Weights of a small transformer language model.
Size: width 256, 6 heads of 32, MLP 1024 GELU, 7.89M parameters.
Training: a variant of Adam for these matrices, 472M tokens, 7197 steps.
Each number is 50 + 12 x the weight over the matrix's rms, rounded and kept within 0 to 99. Layers, rows and columns count from 0.

# layer 2 MLP up, 1024x256, rms 0.1, rows 348-456, columns 0-63
65 60 53 58 50 48 53 53 47 22 45 50 56 40 69 41 71 48 28 25 42 40 59 55 59 41 73 34 36 64 30 43 47 62 44 30 65 53 34 49 59 50 46 49 51 53 55 49 45 50 57 38 40 54 63 47 41 38 49 59 37 34 64 52
51 63 77 50 50 32 52 54 67 43 27 48 50 62 60 46 54 40 58 55 47 64 67 63 62 59 40 43 54 61 44 31 51 29 59 61 43 73 46 62 52 42 47 42 51 64 22 51 51 52 65 52 44 36 43 40 29 32 54 47 38 65 55 56
65 56 63 75 38 26 50 36 54 42 46 66 46 43 37 65 46 42 40 46 29 34 46 64 28 58 45 65 36 79 34 58 63 50 30 48 48 36 38 53 62 58 52 40 53 35 36 42 27 40 68 58 27 27 48 48 43 66 47 48 41 49 73 55
58 61 46 61 59 39 96 46 37 38 46 45 51 59 52 52 48 32 46 50 43 57 39 37 44 59 51 87 45 46 65 49 62 39 32 39 48 57 37 61 50 36 51 32 35 45 46 43 49 50 57 47 36 38 52 45 63 48 53 42 72 57 37 52
49 59 48 43 39 39 39 42 51 59 42 42 47 47 75 52 50 44 43 51 49 62 63 50 43 59 42 44 41 62 43 53 67 56 57 35 35 56 71 52 57 54 43 46 45 44 45 46 71 55 56 45 40 34 59 50 42 42 42 40 52 71 65 74
35 43 61 57 46 44 48 42 52 42 52 30 51 69 37 41 57 50 72 51 48 58 64 52 38 64 61 60 53 42 37 68 64 53 57 60 25 54 32 60 66 63 73 42 45 43 49 46 55 34 52 38 39 43 64 44 54 47 55 56 52 55 46 45
47 35 59 61 55 61 53 51 47 52 57 53 33 52 45 45 45 75 45 55 40 31 64 51 51 47 51 43 44 54 31 50 35 32 69 26 42 59 51 40 46 37 53 39 49 58 53 34 65 61 47 61 62 54 56 44 77 35 56 24 41 59 53 39
62 60 56 43 39 44 25 45 47 45 46 50 53 58 41 27 59 49 68 41 44 56 62 44 38 59 66 47 52 54 60 52 51 42 39 47 36 64 54 67 71 62 55 48 51 45 65 58 39 29 44 33 61 44 66 31 46 43 50 59 58 60 42 50
43 72 38 29 34 59 52 31 58 40 69 64 43 75 24 49 55 36 54 39 62 46 50 47 71 64 60 72 40 46 15 52 44 43 70 42 59 47 55 70 24 70 63 52 43 42 48 51 20 57 39 46 47 60 53 51 48 40 60 41 56 53 43 54
46 46 44 54 34 33 41 53 42 32 56 47 51 46 63 42 54 50 40 35 22 62 49 24 36 62 48 32 24 66 49 60 78 38 59 58 50 55 45 67 51 65 42 59 43 61 35 51 53 46 61 31 61 46 60 41 60 65 38 57 43 39 48 45
49 34 59 58 40 43 49 51 59 39 50 40 44 38 54 30 65 55 55 44 45 62 60 60 33 55 38 40 23 39 50 44 47 51 31 62 52 52 54 27 57 55 36 40 44 47 55 36 60 53 52 61 56 40 61 54 36 42 56 53 53 44 55 50
53 53 45 43 35 29 59 67 53 45 53 52 37 51 58 17 75 48 49 35 50 54 72 39 51 92 96 40 26 44 48 66 57 59 36 27 52 46 49 65 41 48 45 76 39 52 69 53 59 56 49 51 45 49 70 37 41 27 53 42 72 55 44 69
60 48 68 50 23 70 63 46 49 55 52 44 43 31 57 50 60 55 30 36 48 53 61 70 52 64 43 52 64 68 52 22 42 58 53 47 53 41 44 52 55 57 57 50 39 46 61 52 36 50 44 38 57 55 60 34 35 56 51 47 63 50 90 63
44 55 46 47 52 32 74 40 71 40 61 39 43 42 44 31 34 75 33 43 49 61 50 47 45 43 42 49 76 73 47 52 50 43 58 49 27 46 55 53 67 36 46 40 40 43 52 38 44 58 51 22 58 28 51 26 48 59 56 55 42 60 68 40
48 51 43 64 29 27 53 54 55 48 51 62 64 60 34 56 52 36 43 45 58 50 59 62 61 56 58 49 46 71 48 50 63 26 37 50 50 45 19 49 31 72 53 53 50 45 68 42 53 50 57 45 26 67 28 27 51 59 59 55 42 38 50 42
39 61 30 56 42 50 38 39 42 54 34 52 57 77 32 52 45 60 66 64 24 54 41 35 64 67 47 44 37 63 46 50 73 55 32 42 63 47 45 32 33 64 66 36 46 45 43 48 44 71 54 47 41 48 30 57 25 65 42 52 65 32 58 39
45 52 49 37 09 43 27 35 65 46 71 40 49 69 24 42 31 66 67 53 52 48 57 51 48 81 35 79 73 25 34 66 72 45 42 48 17 55 68 69 50 46 39 71 48 35 56 43 67 65 48 65 29 51 45 34 42 57 60 31 46 35 56 47
47 66 49 47 45 46 55 32 44 54 50 39 55 32 67 30 72 58 35 28 54 34 63 51 50 46 67 43 15 47 75 60 40 32 42 52 63 51 50 56 55 55 38 70 43 67 60 40 62 36 61 41 59 51 66 56 64 40 55 34 47 81 38 52
66 49 41 51 55 56 46 39 47 27 47 59 53 69 67 63 47 49 45 66 51 12 73 45 51 32 60 37 36 61 60 51 39 33 66 58 27 43 43 39 63 71 49 66 63 49 45 30 28 34 48 50 57 37 42 50 63 39 62 41 64 54 68 26
50 71 56 34 38 60 48 52 48 43 37 57 54 47 40 45 34 54 40 47 37 40 37 45 63 58 43 40 43 74 35 67 60 67 47 51 61 53 51 38 46 30 51 42 34 31 46 51 30 62 38 57 30 38 47 47 50 43 51 44 54 61 59 53
58 47 50 68 40 40 37 67 72 58 50 38 68 49 57 39 62 57 55 37 48 42 46 50 53 44 47 31 56 56 67 50 45 43 40 35 58 53 65 56 40 43 43 56 40 22 46 53 43 63 46 49 56 39 42 45 54 42 44 63 46 41 52 15
37 75 67 66 51 26 44 53 35 58 47 59 41 50 30 46 42 27 36 31 45 38 55 36 58 54 49 39 49 70 50 35 77 28 49 48 65 54 36 65 71 61 42 50 48 33 45 34 59 51 55 56 39 40 68 47 57 56 44 50 52 60 57 60
58 57 31 53 50 43 53 48 49 53 41 61 56 51 36 56 38 58 51 39 38 38 45 36 57 48 43 46 44 58 55 56 45 41 43 49 77 65 37 49 53 52 47 57 63 46 56 48 46 61 57 72 42 27 61 48 57 52 67 53 58 53 52 40
53 67 57 45 34 35 45 53 31 49 51 49 33 51 56 26 39 66 35 51 41 46 66 47 50 50 41 46 43 48 71 86 54 44 38 51 28 52 31 50 42 55 41 66 22 61 37 55 24 57 72 36 58 31 72 49 67 61 42 48 39 67 64 56
50 51 33 59 73 41 59 56 57 53 62 41 50 62 76 53 52 45 35 31 35 57 66 45 50 54 62 52 56 49 66 52 49 54 39 61 62 43 44 45 36 34 43 88 39 60 52 35 16 39 52 56 30 67 51 45 76 50 44 55 33 58 42 26
44 56 48 39 40 50 64 42 34 44 54 60 64 47 52 42 45 65 57 27 22 57 40 53 45 61 76 59 28 58 54 60 54 41 46 52 66 51 55 43 50 51 46 47 43 69 63 66 55 53 65 63 58 42 64 47 15 26 51 44 39 66 42 71
50 61 50 46 46 39 50 47 54 50 58 59 63 68 64 36 45 58 44 42 47 57 58 40 38 54 54 43 55 62 62 66 67 50 55 72 32 64 51 63 64 36 51 51 46 49 64 36 38 37 59 42 46 58 64 39 55 34 47 28 45 58 46 38
54 52 59 20 28 27 36 53 72 55 84 67 65 61 45 37 51 84 65 41 57 44 50 57 45 75 47 43 39 40 63 49 50 38 56 71 35 34 50 31 68 88 55 56 43 51 52 56 21 68 73 42 35 22 41 21 45 37 59 44 46 78 52 54
23 69 71 41 60 47 46 43 26 59 40 58 53 61 65 54 75 59 25 41 39 84 62 49 60 53 62 36 28 52 39 34 24 44 73 53 51 56 66 43 78 58 44 53 29 35 43 55 28 34 62 58 36 55 64 57 69 47 65 39 75 53 61 32
67 59 69 58 34 45 62 46 81 39 47 29 41 44 45 42 70 41 66 41 30 54 66 44 40 46 35 77 60 43 25 57 63 57 60 60 35 72 48 74 75 58 52 55 49 36 66 48 38 52 58 45 57 47 38 42 48 57 52 63 61 45 45 28
49 53 49 31 47 43 57 30 42 55 46 55 65 64 62 32 51 41 67 44 22 60 45 50 31 76 60 54 57 64 61 70 63 30 21 37 51 44 56 53 43 37 68 57 35 37 49 44 38 34 55 40 32 44 25 35 46 47 54 38 49 52 92 63
41 24 49 72 36 52 45 43 55 44 39 54 55 66 37 51 65 46 61 52 44 44 83 43 53 57 28 31 70 44 40 68 63 40 61 27 50 85 39 42 46 53 38 45 42 47 46 43 49 61 75 27 56 45 45 50 51 52 37 63 52 53 47 52
42 57 49 37 25 49 23 62 42 49 53 49 48 68 35 63 54 44 49 53 49 49 51 60 47 47 50 67 27 61 49 63 56 55 68 46 36 57 43 42 46 45 61 57 34 51 45 42 47 44 32 35 58 37 50 35 67 41 51 33 38 64 64 55
41 63 62 25 49 34 72 58 26 69 48 66 58 40 65 36 74 40 46 52 54 63 60 51 56 39 50 29 33 45 53 58 47 31 55 60 31 58 74 58 56 66 59 63 33 45 48 35 42 37 36 44 62 34 67 38 39 43 38 43 40 68 63 48
62 59 59 57 38 33 61 33 36 61 68 61 49 62 40 42 54 46 45 51 56 57 83 46 47 43 52 64 35 46 36 48 46 65 43 65 28 33 43 41 61 39 58 47 51 51 36 35 43 41 61 64 44 62 55 30 36 54 52 58 37 75 64 72
52 42 45 34 45 43 38 34 55 54 61 41 70 55 46 50 48 56 44 53 54 41 51 52 47 50 57 66 61 40 41 43 40 36 49 50 49 67 58 63 24 32 41 53 38 57 52 50 50 35 74 42 66 55 48 50 34 52 56 47 54 59 80 66
65 74 48 41 64 54 59 31 45 32 34 54 53 24 58 49 66 41 57 46 41 33 44 61 43 44 59 54 19 69 60 67 46 62 32 55 69 52 55 34 34 36 50 67 66 34 56 35 49 26 44 48 58 31 41 29 35 45 59 42 62 64 50 59
46 49 45 54 41 49 41 50 45 44 35 38 48 52 49 26 52 66 63 32 32 64 68 43 47 55 43 45 54 30 66 53 47 63 54 42 62 64 46 43 56 62 48 52 34 53 48 48 52 68 55 32 48 48 52 34 75 30 58 51 62 38 44 56
57 55 43 52 42 53 45 35 38 42 41 65 61 48 43 75 39 46 55 53 44 38 47 73 44 62 41 46 72 49 53 72 40 46 63 58 41 44 54 45 44 32 50 43 49 59 20 42 44 58 51 44 48 43 30 42 66 24 57 60 49 59 48 50
37 43 50 62 59 51 29 36 45 41 46 54 57 75 34 50 43 75 64 57 51 45 78 55 61 53 53 57 49 48 63 73 57 44 54 43 64 54 60 31 44 50 42 56 49 44 41 56 64 62 41 52 42 51 55 44 65 33 61 58 41 49 61 54
44 38 46 47 31 31 35 38 48 40 57 65 67 58 51 24 50 45 43 26 42 57 62 46 55 72 43 55 48 57 61 38 51 42 48 49 35 33 35 37 37 80 43 52 51 57 67 50 36 59 59 61 45 42 46 31 51 47 60 46 43 64 53 35
60 77 64 68 34 36 63 39 57 34 44 51 54 69 32 68 77 56 61 38 60 52 51 43 60 38 52 65 50 44 59 47 63 51 63 50 76 48 71 35 43 73 34 50 49 26 52 49 47 37 70 28 39 57 34 37 31 60 68 47 43 54 36 44
61 44 44 40 21 51 46 33 75 44 85 57 47 36 46 02 56 55 44 34 44 65 42 42 39 65 25 38 49 40 61 44 53 52 59 50 47 61 47 60 64 69 48 59 26 60 43 38 65 63 41 50 36 32 78 35 45 53 49 60 52 55 53 44
63 71 52 44 64 52 54 44 40 55 50 64 36 45 34 65 40 69 63 36 31 50 74 38 54 67 66 65 43 66 80 59 65 39 49 35 61 52 63 61 49 60 61 64 45 40 57 59 20 36 41 33 43 61 55 52 45 55 60 23 57 64 44 31
35 63 42 50 22 52 63 21 46 48 53 62 62 53 27 51 44 44 40 50 48 50 37 68 56 58 50 28 52 58 47 45 65 30 23 40 66 35 57 51 49 60 40 57 49 56 38 59 55 59 58 53 43 63 34 41 63 65 40 35 49 44 49 56
30 50 42 54 38 51 55 39 61 43 39 55 53 56 43 41 63 36 60 46 46 65 87 67 34 61 48 44 35 52 60 55 69 49 46 64 38 72 68 63 56 59 51 64 29 50 49 43 67 41 20 44 35 51 68 33 45 42 41 60 38 45 51 41
37 49 51 59 26 56 25 25 48 52 51 37 49 63 20 33 50 52 52 47 45 29 62 58 68 61 68 49 34 69 63 47 57 47 53 58 44 57 57 35 74 58 43 74 63 53 45 39 49 44 48 52 43 61 74 49 55 45 62 31 54 58 51 42
57 42 72 58 44 30 43 64 44 41 73 44 52 41 49 42 51 40 38 45 30 48 70 54 52 53 80 41 45 64 48 33 59 35 77 54 40 72 43 54 66 69 46 59 51 59 36 25 59 48 48 51 50 48 61 53 41 41 58 58 69 88 67 24
42 42 46 75 34 59 44 52 55 41 37 48 52 49 55 42 52 44 28 42 28 69 62 63 46 55 47 53 59 61 59 37 65 56 49 33 53 49 45 60 31 49 52 48 63 46 36 28 42 39 57 53 40 59 54 33 44 62 39 50 50 46 44 35
36 49 56 29 49 46 47 53 59 31 56 32 43 56 59 32 40 45 41 32 34 23 42 62 46 42 51 37 47 61 53 50 48 60 45 54 46 53 38 74 54 65 61 72 38 53 44 65 30 53 54 70 39 38 76 47 45 51 50 60 50 53 61 52
55 41 44 42 42 54 54 50 39 30 63 37 49 47 60 48 62 61 41 51 34 64 52 52 51 30 56 47 70 48 44 41 51 46 54 55 70 57 44 41 41 60 66 41 49 58 52 49 48 54 60 73 27 53 62 47 47 47 60 41 55 51 51 31
46 64 80 66 51 25 55 37 58 50 40 42 73 51 30 49 54 46 54 38 56 53 47 54 48 44 55 50 62 49 58 51 64 56 60 57 56 69 52 68 56 55 51 27 39 53 46 50 44 54 54 66 25 71 24 06 34 41 41 37 50 54 58 42
49 51 68 58 51 56 61 13 68 30 59 52 46 44 19 62 59 57 47 45 42 31 63 47 70 64 53 39 45 69 49 57 48 38 57 46 64 55 79 45 53 43 31 51 50 35 40 60 38 61 38 68 31 47 75 43 45 33 61 63 68 52 59 50
39 58 49 50 46 61 53 53 49 39 70 83 53 51 42 20 46 71 41 38 30 23 53 47 56 51 42 54 53 56 42 66 74 53 34 47 56 58 52 54 47 83 45 49 36 56 50 53 78 47 57 42 44 54 60 44 55 34 68 30 51 66 51 54
60 39 61 23 28 60 47 35 45 57 55 48 59 44 37 56 51 36 69 42 36 41 61 43 42 55 63 39 46 48 49 35 25 54 46 51 60 68 73 37 69 58 38 53 28 43 49 58 44 36 70 37 48 58 45 46 35 40 58 64 50 62 35 44
41 64 61 59 49 08 48 49 47 48 63 17 44 66 60 37 56 67 68 39 50 52 51 47 54 67 45 43 61 52 42 51 55 39 54 51 58 59 35 23 46 52 42 47 45 41 67 51 43 39 59 59 45 49 72 45 62 39 62 38 73 47 55 41
30 58 50 53 42 37 44 62 55 53 52 44 49 45 33 53 65 54 48 50 44 68 46 49 61 61 63 55 39 44 54 45 47 38 54 50 55 58 44 35 62 53 18 36 54 38 47 58 57 40 47 65 52 46 54 44 68 53 76 38 44 44 54 35
60 45 41 49 28 49 62 63 46 53 57 49 37 70 62 42 45 60 52 43 42 60 36 53 65 61 71 67 43 42 70 57 52 58 40 56 49 42 37 42 40 47 46 44 55 53 60 47 52 49 72 53 33 30 37 36 42 36 71 27 57 74 54 63
50 59 38 54 22 22 45 48 23 58 51 83 69 53 61 50 46 49 58 49 51 46 45 56 53 50 51 63 32 49 28 68 36 65 55 51 56 52 48 57 55 61 56 65 37 40 59 33 55 40 45 53 62 33 26 33 65 33 68 34 45 59 45 71
51 39 47 65 52 56 38 32 83 39 63 45 47 59 21 26 47 65 36 57 46 48 41 62 59 39 42 42 49 55 77 60 72 25 35 62 46 45 57 49 47 54 51 50 57 55 36 46 45 65 39 67 23 42 38 37 48 40 56 57 77 43 78 36
48 55 46 26 38 40 49 54 31 29 50 54 40 43 55 53 49 35 53 23 44 50 67 44 61 55 60 40 40 40 55 62 51 66 64 56 49 54 63 40 59 45 31 40 55 63 64 46 52 50 67 54 35 52 44 44 61 38 51 56 61 48 44 60
45 45 49 51 59 55 51 22 54 36 74 53 45 62 57 60 51 78 40 35 61 68 75 50 58 55 43 51 35 70 53 73 35 40 59 42 55 57 51 57 43 54 51 45 35 61 53 40 56 24 55 16 61 27 70 36 53 40 40 48 48 44 56 36
50 37 42 23 48 54 66 43 44 47 73 48 22 53 27 51 47 85 23 36 49 47 79 28 36 75 54 51 59 52 57 49 60 44 58 54 69 53 34 52 44 70 47 51 39 57 46 45 45 46 81 36 44 63 48 58 32 53 64 32 52 63 37 53
48 59 66 58 51 48 65 48 41 43 47 39 59 49 46 42 64 64 31 58 56 59 62 61 35 85 43 50 48 60 65 46 44 47 44 63 45 42 43 67 96 54 47 53 47 67 39 25 47 28 38 68 48 57 63 24 56 52 50 44 54 75 68 46
49 52 58 50 42 54 42 54 63 43 43 65 21 41 39 64 71 60 44 29 43 52 68 50 42 65 31 33 46 71 56 36 59 19 38 47 70 68 55 58 64 75 66 28 47 39 53 43 50 42 48 60 40 35 37 34 46 39 32 58 61 45 43 51
67 60 53 49 67 41 54 44 58 21 73 50 66 44 61 45 44 63 57 48 49 52 45 55 47 46 49 37 31 69 48 64 42 50 50 49 32 32 54 64 49 71 64 57 44 60 25 50 55 35 53 57 31 50 40 48 45 44 59 40 42 63 50 67
67 46 55 60 47 39 40 49 50 36 63 69 43 51 55 32 47 47 43 43 42 36 41 37 64 65 53 65 32 60 48 52 43 40 58 46 35 34 60 72 50 55 57 59 41 39 53 41 30 48 61 55 27 47 45 51 72 18 67 27 55 53 55 48
57 54 54 58 46 54 58 45 53 39 46 27 29 54 30 55 61 69 80 38 45 45 43 49 37 31 37 45 47 53 35 35 56 38 61 59 66 52 44 54 49 72 42 32 62 28 36 38 41 46 46 42 44 48 46 41 38 51 45 76 51 56 71 32
42 33 51 34 30 53 42 16 65 47 67 27 46 67 64 15 66 42 62 42 55 58 67 33 33 74 45 48 46 49 56 65 45 45 49 51 41 58 39 53 68 73 59 54 27 61 40 45 54 51 63 54 51 45 78 35 55 44 57 41 51 58 43 43
55 66 58 61 50 42 44 38 57 50 50 46 55 56 52 67 56 46 58 41 31 69 68 41 48 46 66 36 42 69 62 39 51 52 41 35 44 59 55 29 52 40 51 51 49 59 62 67 19 55 40 71 33 48 51 42 48 61 57 43 61 38 53 57
56 58 59 35 30 49 52 51 50 45 35 45 40 32 63 51 64 46 42 53 40 50 61 32 25 66 54 39 49 44 58 54 34 50 58 36 63 35 69 48 56 50 49 55 50 50 51 47 59 48 31 58 43 45 58 39 43 61 78 34 53 44 49 68
52 71 55 60 38 41 48 64 46 64 49 60 50 63 45 57 58 52 43 62 46 50 61 42 42 72 35 44 41 31 47 50 70 51 63 64 42 65 49 63 49 44 59 50 71 36 58 51 37 46 51 50 49 23 45 32 42 54 58 45 49 50 51 44
36 43 75 64 62 47 58 71 64 28 45 47 42 53 44 52 73 47 48 37 43 38 61 47 59 33 44 63 40 58 54 60 47 35 76 54 50 43 65 61 47 46 53 74 46 44 50 68 35 33 45 67 39 43 70 52 62 47 66 59 54 56 62 22
38 70 33 28 27 53 44 49 48 60 64 41 56 65 63 37 38 60 34 34 37 57 51 51 46 65 47 45 48 39 45 69 68 54 32 45 34 58 46 52 62 64 43 56 39 41 50 48 44 54 43 43 46 66 43 29 41 42 68 42 60 61 55 70
57 47 41 41 40 50 64 43 58 24 46 44 46 54 42 41 47 58 55 33 31 55 51 52 65 42 56 40 42 62 48 58 37 54 37 49 70 62 43 73 43 55 68 55 59 51 50 53 41 59 38 72 42 50 38 49 45 57 69 40 55 50 63 48
45 56 61 25 58 36 47 46 49 50 51 44 58 54 46 40 47 68 71 54 52 49 52 50 55 57 38 55 63 62 42 57 32 44 51 51 40 44 62 44 60 44 47 38 56 54 34 42 39 75 67 53 42 31 66 46 35 54 58 32 64 50 54 48
47 84 40 56 48 75 39 75 24 36 41 16 60 71 36 40 44 39 39 48 51 46 45 51 53 65 23 37 55 65 42 45 62 50 55 66 51 63 63 44 49 37 62 75 26 63 76 14 43 41 53 46 30 64 60 47 37 34 60 31 53 59 75 61
60 61 61 36 48 54 41 69 45 28 38 45 50 44 69 57 64 50 34 42 37 28 58 56 59 77 49 48 52 51 52 48 62 47 43 49 60 70 62 40 45 55 30 55 29 41 53 64 66 27 51 53 56 45 30 40 67 34 63 49 61 49 49 45
41 67 53 75 44 30 48 54 29 57 32 41 55 43 70 49 57 49 53 34 28 56 42 33 50 33 45 44 68 68 62 41 51 52 69 52 51 64 46 44 48 58 55 31 49 54 51 70 31 49 56 75 42 62 68 51 31 52 62 46 43 52 67 35
57 36 30 70 57 29 52 48 45 51 53 63 67 52 57 38 55 69 46 39 55 71 44 50 45 55 54 52 48 49 45 60 24 58 51 58 51 37 53 42 39 61 55 63 47 57 73 43 48 52 49 33 46 41 52 31 78 38 49 55 35 61 44 61
28 46 54 44 27 46 33 68 53 50 53 68 66 73 39 56 41 61 41 58 46 27 54 44 26 79 45 62 49 61 52 60 59 49 54 51 49 54 27 55 35 60 50 57 40 34 24 30 71 39 51 42 54 54 40 35 67 56 64 47 31 50 67 47
74 47 56 72 70 51 44 42 77 46 59 59 52 69 35 62 61 47 46 63 52 37 62 42 35 52 60 41 26 50 46 51 44 45 45 52 51 37 57 52 63 81 54 88 55 41 44 49 45 48 37 50 56 33 50 54 55 24 23 61 56 58 61 40
57 64 42 34 56 62 57 51 47 59 40 42 40 53 54 66 48 50 44 39 53 53 71 53 57 31 54 39 48 47 63 42 64 41 65 45 46 66 30 44 58 42 70 63 52 50 37 60 55 56 47 63 39 60 51 43 56 22 36 42 48 50 45 66
56 71 43 67 50 38 63 55 58 39 49 54 60 42 39 42 51 51 27 47 38 36 43 57 55 56 36 27 31 68 42 39 80 49 41 38 69 49 60 58 52 46 31 72 29 46 32 56 65 22 44 53 26 41 59 51 39 49 56 44 43 58 57 43
33 74 70 45 31 68 49 22 39 38 42 56 32 68 43 58 42 62 35 52 52 45 65 38 57 47 41 50 39 50 35 43 51 44 50 66 43 53 36 46 51 41 50 85 46 32 50 49 35 39 50 42 44 59 41 40 48 46 56 51 55 58 67 70
34 54 66 32 49 53 56 39 85 60 55 35 44 74 36 39 47 51 62 44 56 71 67 46 41 46 70 60 42 51 22 62 61 46 64 58 37 48 70 33 66 53 77 37 48 39 57 25 58 32 48 44 46 62 33 34 43 53 48 49 46 50 65 42
46 45 58 55 60 24 59 57 62 53 50 43 57 66 58 40 52 52 63 59 50 51 60 48 44 60 47 37 49 47 35 52 59 59 61 62 58 64 58 55 60 55 64 37 32 42 59 41 58 32 54 51 58 44 68 39 61 66 33 36 21 42 63 52
30 53 58 53 51 58 61 26 46 35 53 76 67 33 45 55 34 42 63 53 39 38 56 47 27 59 53 46 35 53 53 47 43 23 42 39 44 27 56 41 56 55 71 49 77 33 37 55 44 52 65 58 25 49 56 49 82 52 59 46 53 62 52 52
45 53 51 56 35 31 52 55 54 36 41 51 57 34 27 47 67 52 38 39 45 43 63 52 53 56 76 48 48 70 70 58 45 64 39 62 34 51 44 67 76 51 44 57 54 36 53 54 44 20 40 44 35 63 59 42 69 32 78 45 40 78 55 47
51 41 71 44 41 49 53 31 38 67 59 34 58 69 38 31 51 52 82 19 43 44 73 46 70 47 36 54 21 55 48 60 58 38 61 57 32 65 44 50 61 55 52 83 43 29 50 44 30 40 62 47 51 44 54 53 24 48 59 42 80 55 59 39
39 48 57 50 58 61 78 49 30 57 62 68 44 50 63 36 55 69 35 41 56 56 79 44 60 63 49 37 17 62 51 42 35 36 54 63 43 43 49 60 50 55 59 70 40 47 60 58 31 44 60 69 50 43 62 53 44 51 46 39 51 65 41 33
31 57 44 35 45 44 33 60 43 44 66 62 37 69 41 34 55 56 54 63 45 56 52 42 35 71 53 45 40 55 52 56 59 60 44 50 49 44 69 36 41 54 32 45 44 23 55 32 53 44 47 38 48 49 38 47 58 57 39 30 35 49 39 35
41 52 50 45 31 62 57 44 42 32 46 59 55 64 48 42 52 58 61 45 25 68 55 71 52 64 56 54 41 56 62 61 64 52 52 62 58 51 45 64 52 33 43 54 68 38 56 55 38 50 57 31 39 63 38 49 62 41 77 47 41 44 58 41
33 76 51 60 30 52 57 52 55 47 53 52 69 71 47 39 53 71 54 53 51 45 69 48 19 62 45 49 23 65 42 63 53 56 55 57 38 40 72 66 52 38 60 52 48 57 53 37 58 46 47 29 43 57 42 33 39 63 53 37 54 55 54 57
44 46 60 54 54 53 26 49 45 61 54 52 59 68 34 53 44 42 34 53 56 42 41 41 50 38 48 68 50 67 64 57 44 39 35 51 33 64 33 40 64 66 33 42 60 33 39 25 48 44 59 42 58 49 39 31 33 39 61 39 48 45 55 58
60 51 40 57 62 49 66 61 50 41 42 57 41 34 57 59 62 44 42 55 25 46 60 65 35 42 48 47 52 69 40 51 52 45 54 34 70 52 48 46 56 38 59 43 47 47 56 45 48 51 58 83 33 34 76 50 84 43 66 45 58 57 51 25
56 44 46 42 50 61 50 56 42 47 78 52 53 54 49 60 46 47 30 46 26 44 60 65 50 50 48 52 50 67 45 58 66 31 41 62 58 43 49 50 76 32 49 53 54 54 57 39 50 52 63 31 47 50 63 44 64 52 55 35 45 62 41 43
52 40 49 66 45 51 58 27 59 32 50 58 42 49 32 46 64 36 48 54 50 51 74 56 54 57 68 58 44 65 35 28 52 36 53 61 43 69 54 62 67 61 43 46 52 40 60 44 60 68 56 69 63 50 67 38 32 55 54 42 55 47 82 27
42 34 63 47 33 38 66 34 40 38 47 35 47 43 60 11 79 64 45 40 56 73 72 39 65 42 59 49 22 52 23 37 31 44 71 46 72 59 51 53 58 61 30 54 25 38 51 54 49 45 52 40 40 28 49 51 53 56 38 50 77 51 48 48
65 75 52 45 50 46 46 65 63 13 60 23 44 43 62 53 58 45 23 50 34 54 55 54 27 68 60 38 50 39 67 50 56 59 67 46 48 65 77 76 63 55 50 62 26 46 49 56 35 42 52 34 42 40 62 43 47 33 27 63 76 52 53 35
47 63 55 46 27 40 40 60 55 38 70 53 49 55 36 56 34 76 33 50 46 40 53 56 30 61 50 49 42 42 68 44 41 68 44 42 42 54 54 60 35 47 51 46 52 34 79 32 44 49 52 53 49 32 53 36 32 37 33 49 72 66 51 76
60 51 43 54 66 38 35 69 56 53 60 64 65 65 27 58 44 64 40 53 49 46 54 52 44 48 34 43 53 45 63 38 43 44 52 35 63 46 45 45 61 45 61 68 56 52 60 44 38 46 43 41 59 27 61 39 57 42 56 53 71 71 53 38
58 53 37 52 43 57 50 36 42 64 51 55 61 47 55 63 48 52 50 48 45 43 47 56 58 37 35 63 46 44 50 45 57 55 58 56 55 69 71 30 57 50 51 78 37 74 50 36 30 51 51 41 22 31 59 21 15 60 41 19 53 47 82 40
60 60 56 59 43 46 54 42 44 40 45 49 52 57 41 45 46 47 69 38 54 59 60 38 62 18 59 47 40 64 33 45 62 52 48 56 64 50 49 76 39 66 45 35 35 54 69 58 62 42 60 38 44 73 56 50 32 51 65 43 44 62 83 56
41 77 50 53 42 63 61 45 45 39 59 66 40 64 48 60 61 80 57 26 55 42 47 53 50 47 52 27 48 59 48 41 60 46 53 51 57 49 49 47 61 41 27 46 44 35 46 72 46 34 55 41 42 43 57 58 59 55 50 63 49 51 54 26
22 57 54 58 35 22 23 39 22 26 58 54 52 53 51 62 73 59 20 58 52 24 50 38 38 54 64 46 19 80 47 49 48 49 50 64 48 53 40 49 44 41 57 46 39 35 49 65 44 35 59 56 52 61 72 50 63 66 51 16 66 67 47 36
54 46 50 80 57 56 57 39 47 37 62 40 54 59 45 34 62 47 35 28 39 43 54 66 60 63 45 60 59 41 56 31 52 54 55 56 31 51 39 62 42 36 50 33 39 74 51 47 39 49 56 58 43 28 46 38 36 66 41 41 40 57 44 40
42 50 44 66 34 22 32 38 67 47 41 49 57 74 39 59 67 39 50 42 56 26 47 60 45 56 53 49 44 45 49 59 35 34 47 70 22 52 32 57 52 75 18 25 53 47 41 49 45 65 56 63 44 63 41 33 42 20 58 33 44 73 51 42
46 40 49 51 55 39 46 56 47 57 65 72 71 42 31 41 58 65 47 51 48 52 39 61 68 25 48 47 30 59 68 50 65 39 36 64 46 69 46 39 39 43 27 59 36 61 41 40 58 64 49 23 23 49 54 32 43 46 45 51 60 75 68 31